Each number is 500 + 25 x the weight over its row's rms, rounded and kept within 0 to 999. Layers, rows and columns count from 0. Numbers have three digits each. The size before them is the row's rms in percent of the matrix's.

# layer 6 MLP up, 640x320, rms 0.074, rows 405-639, columns 200-239
098:554494505482496499495505489486479535500492538519513551509513495461494480463492527545515467535525483537520504475468485500
066:516526490498495509485481509496488507500487502493507517607493486490521478486510511495494505483507494505470506503482522503
083:550537497492475536510497456530484523452474556502524495505483501513561490494496480466503510473523525492481478516464530528
119:495518509482516514463499499521489533509522538512526489518473500503483501505526553511506510513477495534529532469522489467
103:498493495534487488460439538501502514530510513482553503508497471492497506478509558532468531450464486496518505533532501530
118:531483534482537493451510536488493506484505511513506515514466483479508518531490571490507459458535493522483522446507466498
108:513516481460492539461488482502479528473479497557514507503448494506519494517526529473474527496528475513480493499458523572
077:482484479546482479484508515510519492509507512486477499484492450512502498446503534491493476483472531516491547448524460477
084:514499494494472542501496490516489520476473498539516494489502488511519514477565582459487495473496514495516531451483516516
109:531514493514491531466497538496460490473507455479499494525467525495533516506488562503490518475527458468485497505508516503
109:517491508501533572486495483495453527474488477447532559509473510482567492440516521455483551477512524520490521486493540516
110:471501497483512488540445504495503507458477497495534524504439518485516464476500493481465501496525518480471501489466500515
098:501501513515503490529469520507497488505481514509534497506528564544522521538485502505480492508532510518484474489483514473
109:456491464513477491497461527512532474520492534480502555494517517525510471508494534523488505518501518547499543481502466485
106:512461487486504526489503499492493495466510525482495523503464546512484473520489540493488560488539477524492532479513471513
108:490501471519502514479508511554545500456464503472503526496461510535543488485491489522474565520504536505504528492486500476
118:521525506473475539487498509534509524465462462504526490497523552489501511533502491482504481502577503485477528515476541480
108:462511530491491489513513473514487508492509550467492509526488535518497486524546485518546432483502506543528521495512486466
087:511525458501525489501496495489463481445501522459513475523527500482542497501552511484517523495536494535502562426461473499
054:551439452478481537511477501478468508498474505490502523504466536533527466450508535484484516470493464498498542499480521491
104:486488444510471475521504491512499490486448491518516506517484517504537466448508503464511487488492542536467538476457524547
080:473501518507478545499465475500487520472456469527498460504517529503528515535527512478508479469506519518499491466473505510
059:511517483488493471505483482546518485496480506514503544519483506486546481520508494530464525499464516486536542466483540521
085:507494470502509519475493524528475521448465500494531523471501488534544511492526543460487494473509546485493523456471516519
059:527463488488548500477514515472490463493480509475499482528514517474503478483524527507477512501526524488478485485451496492
069:500454493489507500498482477517499518484437531504534507459487536549528525493509536482470484485539511508507508466475482493
095:520486504510530554478479506478462529487488481484532546509467506481573502442520521453471550465508517513491501486502527522
095:497478509498509503515500488505521492497484500501506495426502503525488506497502494496508499507512513495518492494500500499
054:499506488469483502449504538517517504495467490511510551519502511499519460483502514530508458477509490473452544519508510494
108:511500479534488495506476516523485505500496529516528490508527498472546460478566537495504534495487499516489506459466508494
078:479505488459517530469485528513521450466488563469483513522527526465529504500521500489509497489500518559491573492503513491
055:492485481465513510487473530481461506504515478524506550536468536510510462458543531494468494460494443505506504493468518506
121:497464490537490512500491542482503488518475501510518500511456526491499516460492504527474509446485488499461482480501455457
112:469493507467516549445482539504509497507494514493506545496517526536496514508506553503470539456497534459526561513536510496
087:513500491525521489483535535524490504511454509498551505536503515488525463501529531502456493501525507530457532465495491540
107:491514490532530493473492543548482519473469490501505440505517520511488434461493546442510513504481503548512571482495514500
063:468517500506491497469477565510480504486495547501512494505491518533522485459514522477465505493478499494484500475499515502
109:479486499484502488490500448495459498466451462487492521477459501479497464481478510526540509541484524522446487503496527474
119:535488463556513499483464511535472506502495533483552473505480486523500535485518502528479477493502539510510501506439454501
104:498497488473458502513497540519545482489475496485522558505491475514504462475514482495496465512501577484467489510513499480
079:471525491504501525489510547518495510471488502523495485460505502543488490504469498461507510490522508466513470482532509473
082:522518533507565565481504517523486535503499488481508542513466500459528506462496514440476487478494508502474548463511541501
091:501474446495521493482470485529494469488478443440518497483476490484580481492504492460519533513556475514441497472502505563
105:514499515495474498506515485514459509474517508513500554498499482524515465521560543439474496467513503508515532464505503529
115:479507499492482484466536511467465501497461518516488479512506537484544483514511522486506477463486455499506481438473478461
112:472516483463521464520495524485489506500504481551472503533498490484479467528484520491488484486494522505500501529502503500
110:515486540482473499485517469485461534445502502456502545495461471486531517502469507514507454525543521513487474511500521512
098:484482529490515550505450476512457537473475475482510533515475521496528489476526515489469526506478500524483495476464552532
114:516499488529486477477484496447508466516529510470526501520523497452518525464535492466507482491474494496506512500491473535
106:475524473517510496507513499470472510489501523490534517487558537479507480498490503464501496515474518519502573489481490491
105:526481472532506462525523485465454470484521510511480479505510459503526496498496500487535471466543516526481511468481470535
104:463502481455511506527494528483468477497513477511521538493566497457501449479544499449499515514480493495516495492488535529
097:489460443524509502493513531450512450505480481482485542536524499523524484471513522506472487513506495505465510475511447491
116:535518536484483488483469476525484564480433558472542499498494538514514486465496489504490517508490493528509510502447539490
108:472493457524507512528480527478455493532478469553513494513542496466482424458498508480513488491495541568508554495530448511
083:477492460513501525504468519495495508483491519512495533489520513523524476489523524469491487495479513492489519451505458519
063:516541497499499507481470497504478514495503507510522520582502482490518462492497523497483492486503499508456516489486527509
114:518486508549511482518520519463501490517498489533487464510508471513505487454472496516470464509479505526502486462469472516
095:477507537507518499526505464484507518498519512454497548524478487465498489493510490547468523514508414495486449515497484482
125:511491480512518523489485515489448513472496479444503562507474511494550455468494503470475501455530497508482515479513517530
094:485524485478466530508463515564532514499499525508511526498439486508485516496483495456514505492510553484466526479518503492
097:530487476521541505480482478484475547501532491492511456497503509529520496503564545515487513518499482524511545465514491508
108:474488531499471514481518486512479525486529543529506469496491539531482482517495545473505505516498474547481480474518495477
100:499492497479503539484500523532512501475451486460498512520478502461510479503500530509484461494513516521465550489461522545
122:458503481532484523511501520494526494491494464472494551520511521478527509494488478489500505494467541496475491501504535482
112:538511462498540544504513508546469518475487498506485476500480480482552504490542489481481547517486508491525516453447501498
102:495490480487531516556496488549485513495534454524513456504544494488502446471556519486493502530488520533516533502481524559
086:519489487543505527526512480496494505518485527478536531506496481512501511500517547514484517515509502489509497455503493519
091:500488476523506532469487509497488515476490525507526522537491520501525480498511540483488500495529494507473537459445509501
103:491496499513538551472467518492477541491518477485529519513465508473557522451523529473465521486498501493479521491488521533
117:500498520538452524501496447501530498466506456492526525490505512522485479509517514483512515539579501474485516528471558501
102:544497485532539540476482498506465554490487471500517524506488497496562510433508505440474536504515498510481528480483519523
073:493460480485505523502472488516508498476469515518493479464492546577507520498539519478515528472502545502523486457478498497
125:539496521511507493508509523484490515486490477507484477509485499495534536517514517490503486495495529530502540474457493554
085:547522493464540494493491511514485542481491505497525536503483505507525520499503512524524531491569480487495533499490563504
122:480532537486490570493493493497488546505492488546515486509503491480551467512565515505450479485498502499543451483484491458
125:501503509529475533472492466514518510469489479477522540505517506522499482501516492457471464505514569475465490499498536484
094:494524480508488509492473533519512517485467500512520509510511529498541475451521525459480504502483521521506498476469504484
105:486486483512483502503499479469496509517491519470485515494484512494485481492508530481462473548472506499500534474502476482
069:478482505497473499459499503497495506477443515491529463502492509533502529489495532438508486464510548518513486453481472489
097:480465476486502525498472480507495515451445507468541518500459503521542507477566551474470528493504516529497518467451524538
085:532497506497509509481462448525483475492439426501516482531502533523521500524495497529459494492540490488532518520501538478
098:534513506498533538514475492501504528501496548502527546500440475494513518507506500494493500438522515485486508504507494525
117:484450508540496500486468531498508474504494485481481488503493499584535444491549500507497511466449472536517467514511501482
093:512484493548502509500499515557483513476480541481533489523450487514538504508523522469459514508502525517461509447479475550
120:483508532477459509487488502519481532498486515478526516500515528496487513515501559525483511497511476502521527491499481538
104:521503514476545500529496538471512464513505529485525513513493473468516534530503513507477504499478484538505494502479497540
103:471505432506531503551477493526522475472452463472471472493524508461524468497553500492468506501469517483515508499505544502
109:539491511526483513422495508491506497528514484519521495521492472479514456432503541491524559516484516510476487470478505546
095:501499466518549553466484501516449553501506470478517530501452500484553532440510506454466522521495502521477501491502514526
111:468493445512508491512484479470452511505518554499528485513523469519489536480527536481485468542471516501528507481496465524
095:500497478511499478526532447444481441515461491513525514531520494465500494456479514492504513509499479533499486467494484514
108:496519490510536482462470506469510510477505475462519521512493493502493506472507505506504512519472514492441485537516532529
134:505485495547492499476439537526491502512520525537532469510463500547513523499520503471508511513481503548492520443427493475
105:569522495471490530512503439543458588506469528531537508496515474492528526505525504489485518455561474492524516469501503547
108:517484508534520550504486485508457523463483469466534562505448508497557474460511518465462533497521497535477498471499539522
101:543486442552491477521484484476514465520483476504503510525490505469508488480493502486509462495457479519500531466456475482
068:519462458488514564485475477492449501443493493473501496493489479504555513499537510510486492486523488519505511482468505486
098:492476519490462525511502519486505462505487456522489497514508480496480505497501509515501461507457489526528514499489478468
115:567483549481481485491490513523480523472527515488531504493491519525530482503492471527521525501521484475489474521420538486
106:470521483538511511513509533552524496461510521489492506500459505517489479508468503503488541522536568516508511500527476470
068:506479485533502476481489553484528466487442460513530542513553521452484455481480508480485539515529471496431441510478541475
100:532490507508496503478483523485506510512491489492521518494474517502536476497504567509475475467542471523496525469487489548
120:511500523498475502503481518537546478512482484490503512503488481521490509506543519483464481486512516485489497506530512546
097:511517470481510505507445509503476505462468514523543508504449490499551454472523486458481525505487542504440483484437524527
091:499499485504480486492491538484503513493491514490518551501472501509514473508502533482460478472495493534490524459492512515
100:492535518492444505427509486490479478491521501508571505496491469496534499502502500453522471476467484475511495498512519531
094:506482460543518525517471495508517475480469512446523509526493520496523471473539497516491517511496502511475536466495523483
106:530513453493498548473511533505495512492518495529511528509476519491508461501528505508511550498527472473457476506479522533
114:515490512477502535532491472523521538471504528537483485500452511542505478520496496483489478482524541509489490494514523451
101:493506497518472470548471471482498486497453508522515495496542524496497518456479511499480502496535528515496462512478542540
101:524512467502517545524452463513462490492481532463511535507453519513542488492503508461505509513505528508464497443473546546
115:484501464515536511481503502472489502492523503555485451495528485536524501496515493495519490470474492543514514471467496496
109:519485436494516491522491503506485503461507479516485505492493504475548460463532501510506507497494468510467519464476480513
097:520480434567505508505464513509490497486511517472525494484514512521517506501573509501460528523488478484472521420482508523
100:532500470483522502472459508521462537483445502533527504510506537502542488499511547502485503440529487515483541460489506520
063:489454503508495543506482485506484501453520470505529502532488518521519469496513516514511510516507523496457476505463573523
096:508477491532489534521513482526507513449483513500518542483504518495520488468513500462490499493534510478485509489471520478
080:568479494497504489486482472507488475526489498497503533531505492487519471496534540501439530477539454510480536492527524492
098:518479494469499540521474480520483508440426486482515506513489545519519505501525552492478515475499542511494503489458540513
112:518495488466530546487504524509525476448495470514509474506497489506508496506551524470491515506499510483464504474496534546
116:553498509496506479472551530512471525506485523542513482503493503489479481490497537495455506469554472503501507509486457521
099:530516517472501534500506497551471500483448498543499500522449494480521486492482495471499506493515509517476515474488514480
101:498498493542479464494516528517514510535489522557546497489491541515490452457499483519521486471505460569519522521473500478
112:471474484577488475526492524499512482517511511485501499507477516496462461442513480521516450509468498508481530485489493475
129:503522496474503558514502463501478512498507573510485545499490497493508505492521472509479525525500530478500490466474533486
125:511512527532507569499489488522502550529497534500553494509488501529523492494556493495456569528478510542572488497485488462
083:476503430481491520484511476534508501506486543515475495485460471509520503444530504446491495475487556521499516478495490503
071:494465483499520482486508510553494491488480502515524508480525564508502516474553506432498506525480540530490508457476507498
114:515518479507514501471458471477474475489501466497527521498522467493492528429498503401506502531485519488493505485505503550
095:507491468490477510507524495469469506506478540523499511517494461485512513488526520500486494479471482470527500478467471520
111:518481463470501497514469531497517518470478483514497483515513498545541486512530490526494513455469480500499500517476571499
074:518493509483499508504490502461518454520501498503508503502506526493500452515480515492466460523477447477475514503465517497
092:510472480497501545467465480516496528468416469508523518494475520528530507485513528498470536465519540527499518482455524491
103:475515507481512518441503491576509508491488533488543543531479521516473455496518509517498489478512508475467499511529523540
086:513493516513493465496508471495485492482506518464505514526529536509540463504536531512481520469591491528470533506499457499
116:499502538556503531451519529511482541508509476534496517520462486499509526492500510498503527476493488493498525480479473510
076:481507510537508507479505500477482481495546478474524518488502490524484497466517493478505523530434491536480544489454512454
082:467504478493558534480496470477475488515487465499504515485463473499578510494513503489499516482505551502499488463489483579
090:519480486512489511518494501512489493488455505482515547510508506497550461487511527462490499488509476535481521475463528522
099:461511461520523500509485486522488530505459524539534521487536522484528489508535567465478498497540494499528542487507507501
080:516517484484512513542523418493482492449447533522503495499491497486533495496518523480450525494520483494499465503503487486
109:488481483492479488484474529514482509507477533479519538527478526481494503485543535508444504457459498525481513487490485526
085:503508495540513533492510524507506530492454548498542523497510562546498481496513524467472518488529501498505499503473498472
078:513491489523512481519507547507521503488511517507489529531488505517544445489508554466494510529492542501482515472447503533
095:501464497483497529487442490517498555459447507483537520498462508526532494484541554505479536499513534538501508453474506512
108:523521529482478486458527488516509504480459493512537506486516527481508495478488547491516547488518507474501490464540510510
115:480530462481520484566436492534477492463481503516510482501470471475494540454483488449502536528523525495479486503477493517
096:501475505525507500499481544502511542501497518516510497514467490522529501485502524554498541480528530497503496479474479532
102:506509508487515510472480500522494477479491422518508509496469508525529505518528493532514542547559517468517505498459521527
102:502490520503487520509468528535479511480488489485520547519464486515521495483506508496477475481541517516491528484487543525
089:492499491508490518508475501492511501499441517499509519511507525515584472469526526453472479508468514530499486469453497508
103:505504497508529533475500508498468499481493477437517539511473496474569484451508523485477536472511477518498509472506534528
105:513532468494476484501501474468444499484460484524494567505535524485523483457474486483505583521519463504474516503486512517
120:533523465514509523530471473477505489461485471485501531509527467469546478484494456483479477471534508520513505521475529481
087:502517510491549524497485530538503502495519465506523462493513534485512492498517508518470515514560506500484477499483475481
103:484476479476514470521489546495532465472498509491475507506535564502473493500497504500498464496489528517484540480493493490
107:527507512513502517479517506494454478491501517519526481510526480483529476496520564491466508435493468496537531452481470510
097:516493453506541569479497504500458535484486486487517536515465511489548495433499511456478543489496490524473506490494517515
100:494468482486523493487449462491481503464450493504503492499501547516516513495516553458503523492513498481498526480474527519
091:488472495465514507454526508503494527435508487533503500495478508486515477492507544508534502473490503495451492457522545528
089:503538522473475533535499507511493486465476467476538462499497551491517500546485516471505500512538520497529504487488495460
118:481453522468502526480518476519517480480478520424493493496488527503488503534464530544506503521493519493459558503505490513
099:530542523461451500503499474488478558458524524552502509495535511507511514476494481466473495486507485501520485505459556476
098:502502475510529521480480500498454551493506488455519523514461504475546526458525495451463516508498505509495475491510509532
097:504500464507483500533502498532475499498468510517530534512494503535546478445492490482492494483503512516465502457459508508
106:482520549468523533520527463488470532492464545509518481494426497534491530508510499486492532532502521514530466502460505493
084:516503498501478517479494505507505454487515514460507528520513498511518483477521516491515540503486509473521529489486513501
106:519484450500542506515478522503510488468495505484522514498464517515474504479487505472488482527475490478490528493490488499
102:520477491486492545436467473532467504462506486451538511497471519522511503517497501500520506489484490516497499531515554494
085:506503496478475483503513542502449483519509542519498493523507495500541497501524513441506491464514548492498498473479515517
089:480527509516505493474457528452456498514493462508494498529526496467507491485527543484440528475472478559505513475478497494
074:498464496511455545491492514479498514489528500483506499525497513490522515502509509503491502477488463488511497471448510532
097:507460519507503530515492473519494529497464476515505480481487501548524502474549538479493545495515541553505480483463510528
119:509488492519534548499462505516455508462492473468531577514447512481589472464522515474481540445506507486483501484509528513
065:514533495493485493500483498491480504490508516502497506609500495481523495495502513478489496497506505501476527497485511502
115:528506526528490520487476483478524499514487532513528477511523520525524514502512536479488478488510503521496473499508519480
075:537482548497495492529527495492454495507499519503520501488505477508510476473498490442495475495505536498500503517481498500
114:489487477499563589443544472523507489467509453476525503507470481494517484475558548474518527506485488497484539475514535534
094:491454499506522535522494483520488504493461472500514503477478528541520497494552528500491525485511524552497502465455497526
063:484443496499503509481490543531526462506470480476511527523483504461511488476530538531473522534518463493470512499443511517
106:515482508484476491479505520540536501496494497491544472492430478520541486473500516499464514507541554508462503457443505553
106:533494504486474523514491453515484504458520475546512523487455497465483503500485478432513535487559470513494509487467527483
122:539507538519492509547522474465505503496480528473512551507482548503493466479495487513453514524509531513518517483499491483
117:495482494462457488542471527507398514475498546508515503514481499502522522516518510492512478467505488490501537466461491522
103:484492454508528496521492528512489485499505469498488517504486481507496486410521469464480531542490558508443481473501516497
110:503507500503522528498475520515504524487480506498519514512403509524501490517504514469449514504510546512500526479447493524
104:521504474499539555466497516535466508494498466509495503511498502480550486500512520446501551452493470481491545492513523530
089:543461473527491554486488481516478494484460513473532516489490500501540510482539548491490515478518500520488522472455501502
119:503509467528490500505447556517439534502498495520534498505532507502521472488527513450522491438484496508519524479500505478
092:483476487485510566493495501501480503468457501498538497495468484517524502499545556500472548495494507533501509460444500544
109:494500468516467527509539536503515477490468516525501543490482504514529472487500521513511566473526503487467474466477489519
100:537512482492533502527526498551494509456481478504520470505491489506507504494473494514509485524529466506463467501466537483
110:507491521520504513547546468520499540464480540498488483509513531523484466521480493504482513532506462503491483542498516517
111:483514458519518502507467510540516527477471557453488500488496520496473517489506475518431483519500554468474510502491525488
120:487483490504509481478488540477455470501509500479516509536470521481498481514489535507509531524500462506466467511483530510
108:513479420486517483533470500462493460489520467508484468497496474463515452458563500485547513514472464503495528470480511525
118:460524462489514458521532513501458478443475548431489505516537523475508540517488501509513458521471469486489497503476506517
104:523505482472521487496486549541533540502477520504511470500497497485531513509487494527528498456540475511497533470486473515
090:498464494462486517485487531500480520461485497525558498492485510496519515478534560485476513484484470510511528470462511550
093:468498510468470495524500434511494515483514494485498514501508461496521513525488509502519508496500494515518511470504503528
117:478477480529521513471507480502478505472468476452486473496470494538516533487507525457496544509487499555463538496488501532
094:525476504503517562491493506495485532494480531515516582507470496503496478489548538482453517463506520503467537481517491508
082:488511493491480501533509491541506475528492538497499523539496498496476520498510512496464482519499471505473529490514464468
121:512480481515544561495480505503444507468493484449528569508445513497573455445518508476487534444518501493496504489510530508
104:480490519485531535509508500481501491451471471501512496504493501490518504514579506474479587502489506487532488475473545470
085:562486486497454482493511503523544502463504523514509518520508484521521519476531529523488527474524488489484466470454477504
100:522488500498539571482505488501451525480489478479523551514481514483582481442527514449481546470513524510490508482490554504
123:502509502522468476457517541503516499504495527531507512496493492517523444538498520485502464430508488517466523485491513536
108:523506453514521500497470507499497540497477497531526462487465524457543467476501566483496501477507482509474481453505497526
107:455505440515525509500464540501489506524467511501475504511462493508541488511534489505497541454492491501515526469509487527
080:494480502499493498537495563518491488500464516515497494506543540519520482493522529478491468454563537540483473501512526517
131:485534518507509500513439513495501514445489497485510504477511498485525490505529511493483568455512486527491486511502505505
080:519507478539537509512460522499485510483500521488505518491514521549506504478542506512509526535541509496494509499475467545
109:504505474525488507526461473531560498514521508492509505505480515488520519465507527519508487516544537512511533473510498513
105:518487446547531517518505496454493489517476510527494512519527511492508476465527554500478500519468498512535537480506468530
079:518508520490530478467488522481504504503464512527510546509525513492508496475518520474472510478492442517537474535487531489
096:490542519450581526495490524522501542457488491524506464492484513549493526539512512480516506486556514510515512513541523504
130:485496536478522529470501502506441506486516494507500516513489506496491495531517540500518523477519501534495546479518489452
102:513515508480534489475491512543490506516512503515512503518491477504524485512507536508498492438491526516508527492519501539
108:465481481490522543455520464486488471493504486484485525505492508516488434505497533460478525521491498500509561502526478498
051:508489509507485501486483491460479512489479494506502526519468534519542467493512519488469475475509488476499481478456517507
095:491482493481501507497485497529487496490471501508524481470481488541511495487539539474508537493520539568491513453487511549
106:523467486491526496512497543506518534471549479468487520502514444477510485488560478479456480478499504510499513448514548514
076:509446495525510533519474461524485525485431484506523483451497527557498515503530523488489516489524495527533478490465515517
114:491497467516517469515461531456500485509519460509514535484535520472484468448488480515506496535473527495477540500448489532
100:544485550499492491544487523499459499510528520470520492509513533506559519498506475529528456474494503474523460529459515499
098:513484505511521516467450532505472513496496481490515544525447498484493482505506521507449488483511486494493492468491501538
078:501518449480505437493470532476499462516505520493482457502535531490486460504521520536521486501478503504477527492492476499
112:529532486507494489560503528542520494446481516503497513490519499517493488495486482496479486511496530508480463493456545456
094:504487478537494487524486500460451448499492526429492532522492527488539469505518494489493492525489463519504502522443464526
101:546487486486493496477495486463499468469484525490493496491466464446495498489487520476498457504482502469499481499492519497
106:491519460516499512522454515502455512477471532499524498525511513505534493492512526475490508494517519514472548414428515496
122:513496490472458523485488520513506537521503515496496536508467535506480497504518490491484471513480488491485527485485528465
106:473496460467554508498494476499447521503508474552529461489514468456502494459503526473507499501490542540505506504494466555